{"head_dim": 32, "init": "normal", "warmup_steps": 447}
Each number is 128 + 24 x the weight over its row's rms, rounded and kept within 0 to 255. Layers, rows and columns count from 0. Numbers have three digits each. The size before them is the row's rms in percent of the matrix's.

# down: layer 10 MLP down (transposed), 192x96, rms 0.104, rows 85-130, columns 0-95
# gate: layer 10 MLP gate, 192x96, rms 0.107, rows 86-131, columns 0-95
# up: layer 10 MLP up, 192x96, rms 0.106, rows 86-131, columns 0-95
down85 110:133168130127113138123092154144116146140153144161149130122143155143145144161106105154109123108120113121165117152192085110146087133105123135090108158107085117104101142114152161160147086104134161116089118147081137131126151131153108180086108120101126140128162137161096144118118160100153122125
gate86 095:139105130118165130101143152076174103124121160157110118106123105113119109163078124156115101142118104138114131156112149132125124059128138102120115160074117136135102113151128106140177138140126135144114133055124131159147148137140135089144167107118106153111151138136113160144121092101155161141
up86 095:113123143129136100119137161126117117139094160080156094144114104110169147136118125141077128114156173128107107103066118082119156095136144095144107108139125089103128088149140120136115119113117111080128101104092146136121193117108132114175102137135123138151149131133086150168113113130131136121
down86 103:133121139146116104114128090147101163154171168142140083108075165105129120139125131126111124139143130122140104103128106124113194179139126142097114116121098103086156120111135140154137153130146109161130111145111114164135126153112104091091104173156116145176113152109083133140149117140105119086
gate87 097:123135145158176107090119117137133078077137114155145156122128080118106121173129107122112128100149135105119150124160156134101152109153123086135146139124184120151110118135070123103172135159113116103129103132139122139092113119122111093119111149136160141119188126118104160117124125146188126119
up87 110:124116119112094103149105119142131178160138136122117110102150148158099133164142144133148117160103087158163130124132110102112121139142167139107144109118099122149159132118126138124077111128150132123186105176135174116106151101097155156137113138166132061108143113102162117108090126107099160112
down87 095:108106145081109104147133148141124141165126127140125145089110145157087112156109111116156153136131077164141130122106089149097098129162166130107123129111094138175145135140075115161096126143126121122159140161117142140123109085131178138128131133156147105132138131092176131131060120129097127119
gate88 109:108059125136162119104124117151140183119147076140125123127162111137150085124110102107156141108083121107146171163107136126101119128121142105131139112098121140127141138144128149096140118140071127095103130132121090117122155147129093120140126120120155067135131150076145139143115143159123140069
up88 109:116104137116101104143135131159135127144124170148167148077122141106107148162107112160137145112130126116088077104111144094131111152138115134110144161183156116124113129133154146120130104122090161128148062132135094145139171117154133129169115123146138136083136089141095109110113086100098158148
down88 109:152153104151081104131080135133112139130174136131133129124144164143093156126128154101135146099102093137146128108117120112125085127117126125140127139117115126119157132165101169103167110142158124140090111161161127153128103122095127160144094090156104129146132091104092139145059139071133159137
gate89 100:086168096077120113095105135132160139093070118136122130094152105116100133108154151104144080100114123119178100154148163129139113095137138127136107134111098108136153098175119143114161148146123135131141143098114125126117135150137142136078167168140145116135137141126129119160118123189112164108
up89 098:091173083134153157102126155116079111127146147130104114119138121115101132104165163098148095127080168086168137151089157143144098132135138117121112147151102130118162103170133137124154163101098127135131166097100142141129139162125173134108116121170126135137131170120146123117150106137086139145
down89 092:146131185140114152130146143122106134188131143133124137119148127136133104130094125141149167141162181099110117122108082126127118117138156159108120085130190159181139114111106109132132117097116123136141128083113128144152140131133139159166087112124113105136157134105183162175157128101138147122
gate90 104:136110149153136149123145136093128162107120119151109138080137134081095097164114102144093100103103118118156109150133091123105144134136122082126127134128168106165171098120147133127127153112143117113123070129143112096104110111152098153128111167131129107103133105192086128089081111120131148144
up90 103:159140136086093130128105163134123114120125141131115136109127114150157156133118150122095167126163062182144105119085143109122108142123116132106096152128126114140116122110104112128112101112086093184081093119144145144140132153170100164120102145110164111117101107112159151122173158130116155146
down90 108:144143119159141135127125156163131118138146108116124117141127109146157119109134145116168132121141095090112122116147147147108165095117111131117134113117090132122050138180125116158118133088145113129163193136106204148120142127107140106137149117148135129105126179078138127138118129148096135079
gate91 094:134135127104101108138155106086148139112107133113148134107122147143112101156116119163135144147173151127103168099113143071126131096126142119098080115120118094140079156162164169134163139146095142121151148131137122131139106125112121173135131083183109104149131108148126116187114152117114155098
up91 089:160128139127124104124115133092136102125155129112118185154099144095080130160127151085126133123181132135097129101153164127118140129173148108119118162151126104141096124087130114166073107099116142137133118104173138158124115102136129166146106163155132133129107132090158155108110130076125146158
down91 096:130108123119144099149119124140093092122135146080108147122066122087112119159125157116100132143152144104098136115122137164173113157169144136150104114128120135137180130090102122118088128154128143147100066136122145078126174105169150131127113142146144120160090100124162158123155146129123124125
gate92 101:147137148097089129133129080133119141130123161109122143095143115156155140119151121130144153087151060156144109091124174084166136084156177145104138116104120104170094139143147147088155147148103145139125153127158129129156137146112127118166146106136101137115167096112124113143128152092120123154
up92 100:112115161098153114119149148129141079130122101112118086115124120100143152127149097091148087119077145137122131108120077065135195149104125112142114122128115121176146163140143104168072178148156131115108141134120129122124133131141105109165111114099137138143112115141102129115148145089139109123
down92 104:174145142145101151107074147140103128159121137147093136126116128120141113137103131166104140172144153098098102140136149109177154128123140132141129122176105141132171139094164149127139118094118113162117111149138160144108148114115151112098157147135141160089108153160099167086104086167104113115
gate93 102:099082146143170132099112146113149074092148113178165139138114143119150162143118103128103166090139169141051150107110133144112142153124135122120106137132131144117120142155116147137176113146090120117112114092111102076082135134127106100143125110136128143118127094123121132127118119110179123106
up93 098:112052135133107136113103129141144133144146144141127146161118127143131082089054145100149145118109172128134106129096122147103148149114140150122144141101154170159144144103145085168137135138106130133110121115104112144097168108091102132171132138109165126129101167127120100126103096101158125142
down93 098:100089088101172096135124167093106167137109163089135119145124107092118113096136125143111109138134122165115110111097147132114166151124138149112164114169123121094112122146147117127091175160126165110117133133164114119094179114140101142120153085129119140104102137158146109132088164119163138142
gate94 098:115102113145116146141152096127126154097129149130092135096145160154136133147140096154156127119090141097132126117110138094144135124113159154102144071098171124098124189130144141142163154141130138135164099144117161097120100102114171095177079131146080131129175126099103116120135125126114132115
up94 092:123123133126135156117117082110153123102148136098126096134140115118106115154104113117088129131171116112117136101183150135166091155110131129122141141124136164121131159145146149160128123106086117109082128099077102189147067119096160108159098126133104168115105106142157133110139100131142160126
down94 096:171127136131203125124112109193166147099184138108145137143165139112114086127135139111104120115135132174127119105142123135105085126119117109129126135111131096141115141101108130109093134090119136129141092139109112140168147165205117118122155119118147134111163114144132115144129152103123124173
gate95 091:087119153147169097159093126094121116123172122122132145123128136141067154142127114113124132147125080113127170095173125121103139164117160124125121162135116126147129155171111184136114138111057108134165134167148103128137126134130115173133132168177127141115114110138132147161122134138115151137
up95 093:153117111161121088115135141166151138128110145133146083118098134140166160160066113158157148137067110158146153159169136126134119147129096090185107101139134118138077135097111122131100150136139155098114130152127141151112151137118121109077098137144150097150135146112145095102126116123130131118
down95 093:089127120086130128145125174101111108129153148138119125151148097153129121118141104118157146156084092093149099105114108168132146165122163147130138125155087120083127113133117106136137129177137139139095111131169144112141052137133151152146110146092145133166155081115111116119154091133109115145
gate96 104:143134160124133105148158146166139129070140109161158093115127159142144144184084065139133169138129115138112172115119129094124136125124133151122153153113134099065104135143140126108107118191149140114138105144102143169144146137107129147143134104128093146167149124095116159144116120142137150143
up96 105:118088142172119087118153111133120118169144167098138119120142126078085145121151139168140104133139133115101133149160146151121141112128132081189115124135149133186142109133114139117127174133095097128134153152161105117141082129138089108110125157148124148120167078125151143113117129112133095159
down96 104:140138178153095132090109147102159067140145109168114136138149120126100138141102105139125094120164090121159156087129111209122121117134142079147154136108123120142144091113130154108131076140125109125116144164139164140105100130113121109129153166126112138140139132114115125109152111161140117167
gate97 092:087157074122107145141101151131150134068101087134155125103107125136133174157137105106175146138083117132124123127166122120135113118094112133160148133109109146133111132148113133133128132198111130136163115133138139150119151119139099120100162162144082074160126130095148112139152126149129092159
up97 107:076099137150097127130130160116115142093129141120161120132107157147149143139133079130125155151136146126142153152152127112167115118092115137119135125151114156087122122126152118148151105142180146153133150115106120095138131151167143076109126090093122136163128133138110132124149102187214120114
down97 106:127140128132136135104165110112120166193130134139095133142110153146119100125105126117097143117136147129135089117090152079079121151105140127109130112119161092108148128103158097149130107020123129162097129127141127149123118106145125127122094111100171132115109135100159165124133124135139146117
gate98 095:152146118168160116132121093110147134140158118133136114149132138102135101122129138104163099140103118089101155147158106088115144109151134163140123134157133110120129138155094159106138165148110161159178115133105161096105149081115162164115122136149100110129172087122149075119095157159129093142
up98 096:115114123139116098140134165134118168120117105170171158131111125107096120086122120116115121084155143084127131141116118168095109104148097099144095105085122084145153124121122153138106077124129131122110156167149112175094131135139140114125168175146182146150113137129101129150078133133109117135
down98 095:142134154101121119087113122119161105079146153155100116132093115158147129159127098116135105139076114107118164169193148114129106118129098134143133129107138114125118133145128145133156162168110166126181187120103130133141136116143096145114125117127077125130147083116179118104140118165144118136
gate99 098:129106138074153152119090115115081144122111081138150141087122115165124134157125100130128145130140113140121118116151181099139106145145126121088161151128138105150147173160116139123148108160137092180122104153109079135119114153101084097146157089098138144152099133131127154106109116121109163112
up99 101:106113153105117167102084140153124123123157130117136129135132116145146135093088137097115164105129132131152139146079191124133107118155158105132132156118127103136095135144116152128148101111106074093126096111112133117167147149111136124117141132095158166147154119155113178086105171134104092086
down99 100:166124147152129152099159100149130115150179069118157136123081113130127077135118095113123135140146144120146131150110133114135172147135151105111145166074135115133087105136131145165124154095095112128174127139107135153124155112118119133162150167165118129131131148106119137162176142150088151151
gate100 084:114129138175138113132127132074127105110098128105128150109126174148160094150099134156168104097124147130098129144135115108169178134114113149115097122109120182121159112148156142145156117126080133096120138127132097158141152147156137104139095138127110149150094127103126097187129115121134183159
up100 094:138093125093114097048150151113095123095115199148122118120126137098142135107134122167121162124150126102105148107180144121128120124167118123120130125159167116171132097110146109141128104140147132112155174126128072135141145132118124135125165124159133140132154136107093106104135142110176122152
down100 095:148132132134145098160176113117141128097167153099111106149128111116137109122090144156176103079185153130122125132126110162150154078110092138118131127096094158157103115108091142115102117141098154133151132122112117135123157100110113159126112102124091158137135138129153122164071118154109155159
gate101 113:156153119117129085155149129119117132099140142140129175137195165174132116114078130131163118155113122165119151131153153089138140100164148074106129108114130154141083131146109116101135131153093105099134083102160155143144146139132160089117154119107153162113146132128100149139123136097143140122
up101 100:124132151136098086094135112153169125120126128123180129149133119090101127110133122092109083132141160139149133155157132121109134076139139123107149107127159124151123117141168117165144145089112175118141147154159175114106140151132173117066145122155137113125126099143172135106101141107175119159
down101 104:093150117125062119162129164130150115115135151128146109119117130141173179134117120119117133132101078125093144167145146088152157108169103131138134087124105128162106108130116111126140152149139128100167119135107138106137155159179160100097129146111112141126155125149116121083148078122140091098
gate102 116:137101140150131141157113113130152083120135184163138111119115109128111145156131118190116149113136108102137152157139147120123146110111177143081138128126133116134084135111114121137115132168133110127146071132108104089127143210127125136154083137121104144091094142157109161103109133145113105111
up102 100:109073122124090101137142119109143148108115115143101131129136131144115128094119078162156120096112120135142161144140148118140127115135181117073110145108125115111143113153147111139112105124109117142057136145127136131162155133120150130126095173056125142109135134067111133092132171114164132135
down102 106:155143134138054118102158104145116113143110147116175127142096176106109135106140108089113109133122130120126153140124120109136085143133103101133090082186136100119165106085158145130121121135132134113123101133061089101135151146142143140120113140119097158111114106118099138097107164104119133137
gate103 119:087127064095110140086110112145159105114140157126171130153126068154125158174146111154086126131131107141146090115144148096138152107097165143133116113089107111107123161165116103144110116154137107163155117129119119118100102145126125197110134154118147106103144138147108138136121137142140143118
up103 102:118143109162143116168195123084158124116083074116111163111143164138125103161101105166147133133182114146101111109122122098128105090131123159130096109103113174089125118113144140149131136103137148168122118101163151175114082128113133144134112133137104127140135128127114099119132119125097161141
down103 114:118130139135122158121107141136097126099139118142107094119114129108065125111133123087157140105142135122138086105118111102062146176090143142118131126123158099150116119159100131135162123080136092121108096170142146170148076099106102129133089125160134124117149138106105163152170122111115137107
gate104 094:150100091165142116121169117105137173133148085141142127085123145129147141128142138143143119120115158145081149198154119073136141092137123120089123132149124172089129133111124127092148119101094109156147093131122124116107148140125137109144114102106117086150150136141172101130096099180126120140
up104 096:125158124106109144139179169137127117147150095135121163123113137132160132114150133137134107153118150135096130137126135124152111154081105125142080109139116135113129128095167106125132087086123158109110156107107136091160155167156148088147129113083072103158127168115133102120157123165091089107
down104 095:131171109126082126119094105141136072109114165146138136163178128121121121103108140139098154171137138127190112104124155113154077134121097124160149120110161114138142136151140107144116153183135126136149102110158128136126101179138129163106097146138135124124122143116096183111124125091111145118
gate105 094:099149108146127148093081147119111141108127112182069161122132117154139130121121147136146111102077111137124091142118158119146127122130106138086122113120175133114160175151118105155113098128120153105108108101127103137151171152144135082175163165124145112131147152176117156126146113125113114096
up105 100:151160132086133102106131162131112140091110120132139165094124116119106145133086108169143129129151130129153115101118118146130108148103123110106131106103130111088159173141126143122153097125103108133104128106113184108197169143137176120141181132116076134156126102130139119089133136105108097155
down105 099:133096139113127175134141150107084141133126061139133125160157146104117154154146119156116156144134092103140142154119104124074104145099126114131138083138138148138155121086144145123157151129118101122112110134068129131144119115136078176118081168111125148151128107144107144135115154082120142095
gate106 099:106179118116121118111154172146147147082103143144144103136169143160142118149155088150154106094151092151127150178159162100130126099136113103138077130126091117151113109123136126134168081178151146139132139132107130144132168137158097123124165141104119097145107150153156140137104146118123136153
up106 108:127155145135119120141167064091152155138140116141151121151136117149106106092175145097136118099129090149119136159110134131134111148125113129146146115083113127169084155124105171098180110113141133172143141083143122120133123145114129079127142132107111115139145139142070160113128178124164127146
down106 098:140096130125170118162149096086164114182153104089135121142105112145162114153122115134124135130109142120122099092114151145165160143124131144134154103137109111159142136179123120130129131141119153140117144104173131145136145163171153157133102139150099109083147081108090112134183137121180125118
gate107 092:136114094153144075181123106158111123132125094133099134150145126139142189158126151058136151111127130110104179137103116125134130144134142081144130125147144119115103150138098169117164160095142103138124126187121131122129134150122151133157105172163114088119148112102139156132127126132132104157
up107 092:136102112121171121127074138118085083113114121144109155118138104152103165116116146121155126128111145125135079140115117148128159136150167125054128121160147164131143103132107106166130140100127124129137098133113115142162133130115131097163087135124107148091143143109126125150172111069172139093
down107 092:140132149147133114122174107141137124167131112158112112165114140151139145139169161153114154134102136194103159153099149106123114179139124145159113100132115074124129099102168109117142118161167125124128102141176165109156154144152080118098138162125119106138129106145103127128150125138107135080
gate108 105:114121145165135142155151119120148121115120114114147103128112074144072103144109096172130159080156106089138176099137110125104114158106139118089169143189130146093140161122110151141112114137124113096139117155118105133108139161117124106119131113116114130135148108174155143114098112181111159107
up108 100:098117155144091106143115128135183106117138161118105102151165137134138165102122135126163134110131107112142153106113116139117120117111104123084100149119055137138110104142146156168111155105086141108156108093149145107080145115136117145157124157116152110157123119122140127110123102126117095051
down108 099:164123100157086078158137153109125119194112121109128143125099142132141119142128089105147116102171105102094120141129112122182127123137089104132104110133093135154123088117152089119151148151167123146140127156074109091141127138147122109149117142132136116094122125160086103094127168124111099130
gate109 122:114110135111110080122119091111135148095119149133159128119146159178105120114069116107158144072120108136113201169102140112120135128127126132158156135099103133154124121110118111108144100132088117138092146149104163125129154119086117136090180138111089137148106137102112166111124120126142138110
up109 106:124124132164120164114111135128110146100106138101125122105147126135142129139117108068161151133088138166142117116096090133145164140115127121096061130125105117128093140142101118093143121115110125156153137141112139123163128122101106151125123077111108186141155123105082138157139193139089090122
down109 104:116130186157122121127108118144133136168116131123114072088115066125118131147155150111128152108158141114132091139146124143130117097117155157149136136108106118112099134135137163147109099090103124127182172125123126131092120133184091107112111120143129150091133101120122107142201104146124108155
gate110 100:098109135127129108167091098091138090111103121139093123093120124153131133154097136155132092113122105118120175130130158116158146142140152132135115156126145131117120176172111135134121144175156128168183129148140134101152091161132102122111138088131085163124114139116140109141116088134064162128
up110 099:106133188111089150115141143142173138112162136099165108122127170130116148174116102099122146139148124089108122146142127108104166096099123172106122121121104100131089108105123107147118078117138145130120120110099185129115083095150094097131099128158090137114143141154114106111135159140146127111
down110 096:136131084133117146098102135122116114103118173140154116110132135117117125116111121131087123186113162154157115108145158096091153178148161090149095160090172097127078138153114131124124119106159166125142152120123106134117101122102136124115155087121140091105166163117113153122085146152136118120
gate111 103:100111107082148113102086097145145132079119107126090115145161119152117103124113097158142110112121129107146164140115144134123167115116134117126078109107153090131115152101122129087161086170130121098125131111120123147126125136130108108110189162134105150107156099175091098149115174118144107119
up111 121:107097123110138164138088110122126152144187131107098127159163087101146122099130116171163128100119151078145141108105154121113153109129113117139110129119147098090132147078116139102159135127132123126102130099108115129132147126152118129088151093118089153108128119190116118138144160095144070146
down111 107:107134128136128191129124115124145127159173142135129121160133105119163125111120143161162130117128109108129136137125154124106144143132075119125123106113125122114107141148127145135166152113131144158140137131096131132112159134139104108124134078107084140159119126162136125140255141109150121156
gate112 114:119129113119148122114128129105149110106111138150165138147185131148088098121129099150146104143100172101087145122133158094131120138111135120141106173121165143163135163093107131158146105096142135065123130146119129146109096120064099154092149142154077110126143134144101102116113103114160130139
up112 099:170156129134115092154141120124118144136121111105166131113134153081131073152121111134137114115157142139100123104131130134133135093146092135131101103065117090115107144132120157115174124127106150118152138109119184104152135128137162180102125108085087118166154112080151133102121150149133093138
down112 100:117137100111111154138097143118105103146084152143078132138103134152083156113111106158125166126129093109109119129170098121107085137149099136098143100101132141171108100153106136121155163106104138123131133127144127139123049117104119169117122124120132142152140106117116188134094094117089119135
gate113 101:151143109116143148147098107112107113094146090094153144143147128123117083159123130119100138149126063113140116107097118130125138081178111150152139110121150096094094114116096151104165126136130149165120137160137128118075094148117126104101102117174069130091138104132103121153139136110107114115
up113 104:127122150127121154145074122141120109115151197111113135169136139108133100145142138127135146163113140100124177142138091117117073131113138123112194179148142126150104145113151141092126134137146134143128146170105154112102114147118071132142144099126149121098098093177144123141092128140117149119
down113 106:163125161134043171096136134117110097086085119150124104129116134142132155084131106105134130130129159160126118166137150132109098116154135181124161148123133102140113145099126145107116158114122149148134148136099160107088149098126101119133167141111151155128185095131135119126103122095139156122
gate114 096:121133118142130112161126124150148098123134152168076102091144128173166161142082105153101149134148130125151153133137107122130144151113119092167105188118128141155141148094093138126078139162159136142132111140107153193127092142138139147154167108128125131126107119150125149154142080143123117107
up114 096:171116168112100117154106159173169124123103142128143102113141147118138145157121109104099148106140103107087163074145125144131121120090140108120116127146163124130162095150156172096135143103147101107104130161122140106116107085177087120112139135152151162146125131152137083103125142142132168105
down114 098:138123137120095126164164151131120161109127157113105147119173169087134157126130132107164137124098104110117117138091152114117142105123148148132160150105140168100124133130136107146132125158123157118134139160128123087147131160087079077137119157106070064187148152117111120108136125128113118115
gate115 101:097091102160135148147098150113137098122139124187118158135160103129107121115091135147146114106103107149142177145115099132112125142147117104109155112110137138109131141128084183107073121115122120142106138177138150132096149140134095170148113138092098131117182181107128114129114115152117118095
up115 094:153118117090153115143161120114147121134150143094166118094103129160130138142162156123163114159130116137123109125083100091127130110126162130100121069104144114101096142070124108102133177122122101102129093131100101165148127095078133127122127127127134103136134086154146182163104139140128118148
down115 094:163171120127101125097097102142174069093123126115138156175157124161076121119117123178132100131149169130158124124101131146108146166123133118132119103101132106102121124123104120096112120140115147134115103137169119166134168150105135209132110120090124127157112132140135142121144125123092130114
gate116 102:084114124108106124155130126148133134118121091146091142098127135163128100172088103114190144122117137123134142128101128100120120110107133111131149104120182121125166128160119164158145122110191109127152127170076105156103127144108093126105142102130125086099140128091131109136130125164100103170
up116 106:137125124113154124143153151074104146128087104099133151184129126122084097111138126094154134106097112144123151135158134122115131113161125150123162155114120083115148137141156125139123174105118105129135132083102049139171098095117126110102120111151120131123129084092147117131141135131135072113
down116 105:149129120099170146131126153057120107147103111075133129163129136135137089116157132176104104134116122184115160146143099160138156143178100121163152150130090158126105130162181104153141122151147129116118134111148129108159143120113121164151121115113130126125098110164158119143119100148150149146
gate117 114:101137150115122150091127136098168114087140146194114152123139098124096136116123108122106112143079092136162126083127113144097144161141166119144084148087158101145130166089140098123136102128116128116144110141093102118152118121146089107150124160122110140089152129093107120128097122144144153085
up117 116:162148081138148129133136068151116163127100133112089105141130136147117131128176088114118124125144139150115127146138140134165124107152136169086136134100078128095080132101141141125144144159154138136165137124115113151131134126104157112151145098183096140097161100105160122150130134180172141133
down117 113:110138129140157089132116116125169120100112131162098126159135112160102158089160132061123150139127127159152142162141141103107124143146157146094152111107130130126123132044123119123104130103152142151128137142081189139127128131096086112132145103119101153091130120080128154152106126136138134121
gate118 103:094136116116094088138138138139137107140104128125128119079116135123135149172120121141149116146118096128118148158140119105135167069125148158129107127100144124133096128138061143081150179139107106110112126143150154149101145152093110138170161111130119146143162116124088085124138104141145184094
up118 102:133131128116121138118101137163144122119091157139101143116126131125142113169135132139146074136152149092164123092084140152103091181114097130155101110152150151114146090101144134178081119111124121102167111126153159146096092141150113121162087127107132125159107114093112173122118119131087136110
down118 098:111127153125116111119129154133096138054158100145135146084157149129108152168127151133129134145134151116113142112111126179129127150114167101147150123123071124140143133140125145143099158146128155115183116089163114153078110139135129107154136125119161084145083166115146134135094172133120145107
gate119 111:121100093166153086147151116126124153130172126180158113147141116112080124119125137128133104111114137134119153170121115106075130125142134112118128131107138103163118102125107149099149168131089151087153120127133107136110148118110140163117150177145098127135121116162158116102056113177103116142
up119 119:136126148127114098172139128094139125111106145128152124125087139145148105113123118142159139125145135115119123126099128133145093132098130093162140081124106124126141132087105122144126155135107111106173175102136121148125134179176106176133178101118091171151156142158131167091143140124079150085
down119 106:125128075137090131156141139124109130092160098194168114140165127117119171108100088160172145145127139150131136168134164140090127175146101143155119149101157100132110123114093121150152154173099136116130132154103111141129136141140120154120131150139155165156089146155165134152115132138117126131
gate120 094:147119143118094138076159128132128097115101195163159127142095163123117133104109129146125133146202154086115116105111084132155099122114104129104076158097145105125109116147161136163143117134146165114125145098134143141155140129149121101142156113138114135137125135121103098116134097151119183140
up120 096:129103092156100122163132120137140097144132093137075157106132130151125125129100152117126105135149194132096112147141180118173130143132140093130118122133082164116136131186105131107102097135142072104114116105105174139136163145138152124134116138090122150108137129159123113144129071115118116150
down120 092:100122138184153116143093156089128149140132111098145088131134093127151105166083146119175134138118132111126138125133142160128142113151165133158142100141145092127119113110151138152146143095144105182103126148129148089098115165119120094117104142155107128106129141128106136053144140117127185126
gate121 100:119110166153091125159134149120178127114114199130131141116148135111103121159120134136146124144134123147168178171110100140078128127110123111105111134083136112156157101139108114137101138148149114170139144165111096088187132132149079142100108131122130122166137158161127134109122122119100118111
up121 096:156139081082115131129092172169122114112105149098121104108121101116063136130147127136124081117109149134106160094118163126126160089117096103157100132166102119122126091156149114141103137114120119141129129103063138140101151147135111107113164124130150120129124140137166089129143093150110103102
down121 097:117168121119107128158113128130103155140105136146153201102137163150164119149124111135128127167148159113108093132111113162144117094145176108107099133116155164153119113127093085119143137149107152126103161127084121062134120134152140117162110119097113109119083104157121116125122083127114148144
gate122 086:106134114062111104167118106132116151140142135111125110096178111122105132125153102174119099152107121110145154152166176104115127098118200084132119150147158097132095147112124145122121115129129080134149126164120111115146110142106145156135176126097155131106121126160120119149153139160106110147
up122 091:115115131139118133137086128151152150055078083131152150077115091160135119145130104146098096156147110158139102162109125126101160135087146131100111130102118137131106135180119138122167130158096108119124129091125112118098100147105089131146143125133102103095126145071121105140100119125144123128
down122 099:118152127047109102147118114151131157148162110092127119080156126139104164135162099166125093161114104123140139128182126111134140093092121118138119155142149115109094130113133122125121095169122081107163163155135110101133116130108144152138168139093139120132121113124121105147171136168109104129
gate123 096:125153079130111117134144148131128143114083106156105121104133102142130094149138076181108138079114132147124108139146143088128141097137121161127156092122110148104104125104137126152116126172152109058135131117148142118103132127116118128109137144122076118096124168113068129157120105147098141083
up123 101:166151120113151128117138136129129127151144146124136121129128123127131162107156142138117132128105131136109117150134135093138118123139093125153149114134064145122087130092171148124088155120127159103106117146166070105133164160145167146122120134125086140086161136096116174183172182119109104097
down123 094:127147126144105102128142109113179121244111128106140144152125126106154147114116139142136084106153127081113097145141113128180112111099144097145143141134111087102107120171150137108119117109109123154133171119137144124155130134136111137127153131103150175096133119119146112116171147122143131123
gate124 115:135142107169195130118129152086124105116107095110117163087186145161093120184117104159139137119131145111114145134099148109148149115122136114114117145142125156140116142126151138160120130143111142106155084153132108179117071136097138104135094144173134111152113126126108153154124092122119158121
up124 102:116108115114125155167176110109131154150176133126136085152113152144131145124190116079114139095125149138145127129142099167114159100106121184128130117160112103108158135112156093125172154122133109128091120139064127121101165124102175107123125143110121132146094094100130114119112124108125140125
down124 100:087121153123137138111113142176103156047119089129107124105146098137096100134107093155132137152104120165134094137160121073120137155125164135143150134148153123144149140108140098131120156079141153118134087115129119139121112130144082139125104129142111109128115132148089157169171110149095116122
gate125 098:101134130104116097120124128134139194123158153160126132172154092161151133116137120127149150124110117154125124131147157123104103093109092065124111080097088156135126129108139144127132154125113123095109132130149114162140093168148083117120119165133104093124147124112130204118122162113138107111
up125 092:121171093115104131122119113153109131105127144139157145096156126164128127180134055104139131112109091137135121137145175134135111099143124095131101121109182150127101145108084107110160117155154133146094136130156182101128121121135131091094130087094131155122159144114098115152149137106120165122
down125 096:100137179106143130103156097133172145142142121137145136131152113149108101162137161143165132097157167095104168102127145137095136141103179127138150118141108152178128121121117109149131098106130166102116112110145123136113119119188154134128080128124130105084104154110154095127151157138182121124
gate126 097:118111153122109132153087125139143104114162092137117106118121101109112156105123116114134128125065083150115120151159106119090107135125103107140119103111083168120066155140113143089140144148073115132113133096127102148136188119127122154137124162159142110115103108107092143137116078094139126116
up126 103:088134168105150151121156133147121110125139166175100129113123123137144135124145121128139131181085131141129143149127161116087097135097134133147148140106144176094142155112128175149155133139185141126142133116116158141167111147132139119073086128160129135096102121127121110088107180107114152087
down126 108:123097095099108137082120143151122175124134096117124140094162128085112145156076126115181134136109082127124101109089129141113101147160164135114148140114096114105165101137123094163126163144105125106141124120080086176092144130157147131139107131125119130157102156116118155123119128138103109160
gate127 103:093116088127124092060131150163124116122135139136112120135161136156103125121140137087130089165098147155168162133140146150110141074146143110141108117118090121113120176136152103115091117130113084106140119149097088101129131126171130120106157119170115147108120164163151113155107137130123099155
up127 102:130138114115116179143131104146168129143142165116131105138126158109082140096149158119096106163169146132121193141111073154113134131148138120159123131129123092128138147154094169113138150123135145093112135113066139104129105140115106165113151128138099135145142110187161118132099149139089120127
down127 101:065146155152121109128159143166115125145100171124146153143111091154113153120089149134113171156126143109145099106134104091117115126112136105147105149127124138180134109135127122150103114129107105108098145094161134145118145209135080094125114145122148091130125107144137085157140112104115121143
gate128 103:118115110086073106146109109119104154113155152113119110100142111116138150120119076111143077098097100109098121108159130098151187126124122141139130120100143129130146132157097106100106117151121112179088139174115131137106138158122147127171132091124080131114169102131120098165154152132142136129
up128 110:119150155135159137128153149086126143142133161112126131111140177121067108126131115146129180111157101110112154128106146137131143107138122088152104176138120093163093149144149148123136152126102093119134121107097127157154106149099144121126136103122148185176072086125130122159157128105101110135
down128 110:108119130155120167144092156160128178124120126173129111120130112135101138102091139123158120127145104144177136140130100091062124118085106113108124121120143142127159123118130125107114108086129104123124175156107151193111110158114061122121122114139154116105122093154116156130106135092104133135
gate129 114:129191148128113118146131095120149115104101172110165121142104112165121080110154128145136142140144083129128140135127149134132137122151144087124111116132070108146130139172163129123171098132122088164148139136110131139147130141105094108109145170122099158113147078126128148138107163149168163088
up129 116:131156135155130159144153129110153129114099182117110148138124113112103152131178106135101098150161127154095130093078162125099125101139137142151078134146109080138127143126133163149119120144139135113108092110138157177138101113124149123107121105165146102175101078136078127093126118115124147157
down129 118:159137160157102131127134129092122082112112174131123179111114154148119111132103124115144142112132119146122077142120119114164075156143118139160125123159157143162138121156119146120176158154173132164115068111166131135109074140125094145122149156142131127133137121155100154143142099084131148126
gate130 100:153148148139112093157126121131154120114141121076156124160117136081085154111138152143133107118159103165117140134163126111114159082146125128147126121079118111139099088164136134099153107129085131121109104121183108096146105136111103158133177116119094117131165090127133072121124144134160136127
up130 103:143135108136070145110131183136065162155084146113140120112098127127102156087132173131137088121177161121161146110150140110157140120124112119105103077105142144106127123178103142134129135141121094137138118154088142115135129112064132091143148147113134114130152136125140114131099147110142132142
down130 101:102145117127102137171126085136144126132111159124111149085098116130127095158145116058144096087114129134140162156127131098168108104137102118146130147118156083109164101145117095088105148108130085120136165127117116188131133161112098128098123100129132126126128122136132177158120100127096147137
gate131 096:105129124141134098147135132089153115129111110105111120102138119127101128129125092128164163103083088135099154128129117113158117118126151138099153135112147108168080151165130134121135130182069134127168145108104116130112115115069128123117131150138167181118130097112080072089129107144139135127
up131 096:137174147167142159141121138071159066120144122139105095149165120154107122138114120108124115149154139118131122147117125137108126145151159136069149154121115107117121122166139079130142134130082102128103113111118098139115084098117110087149080136147177126156130120107128120091118105133092132094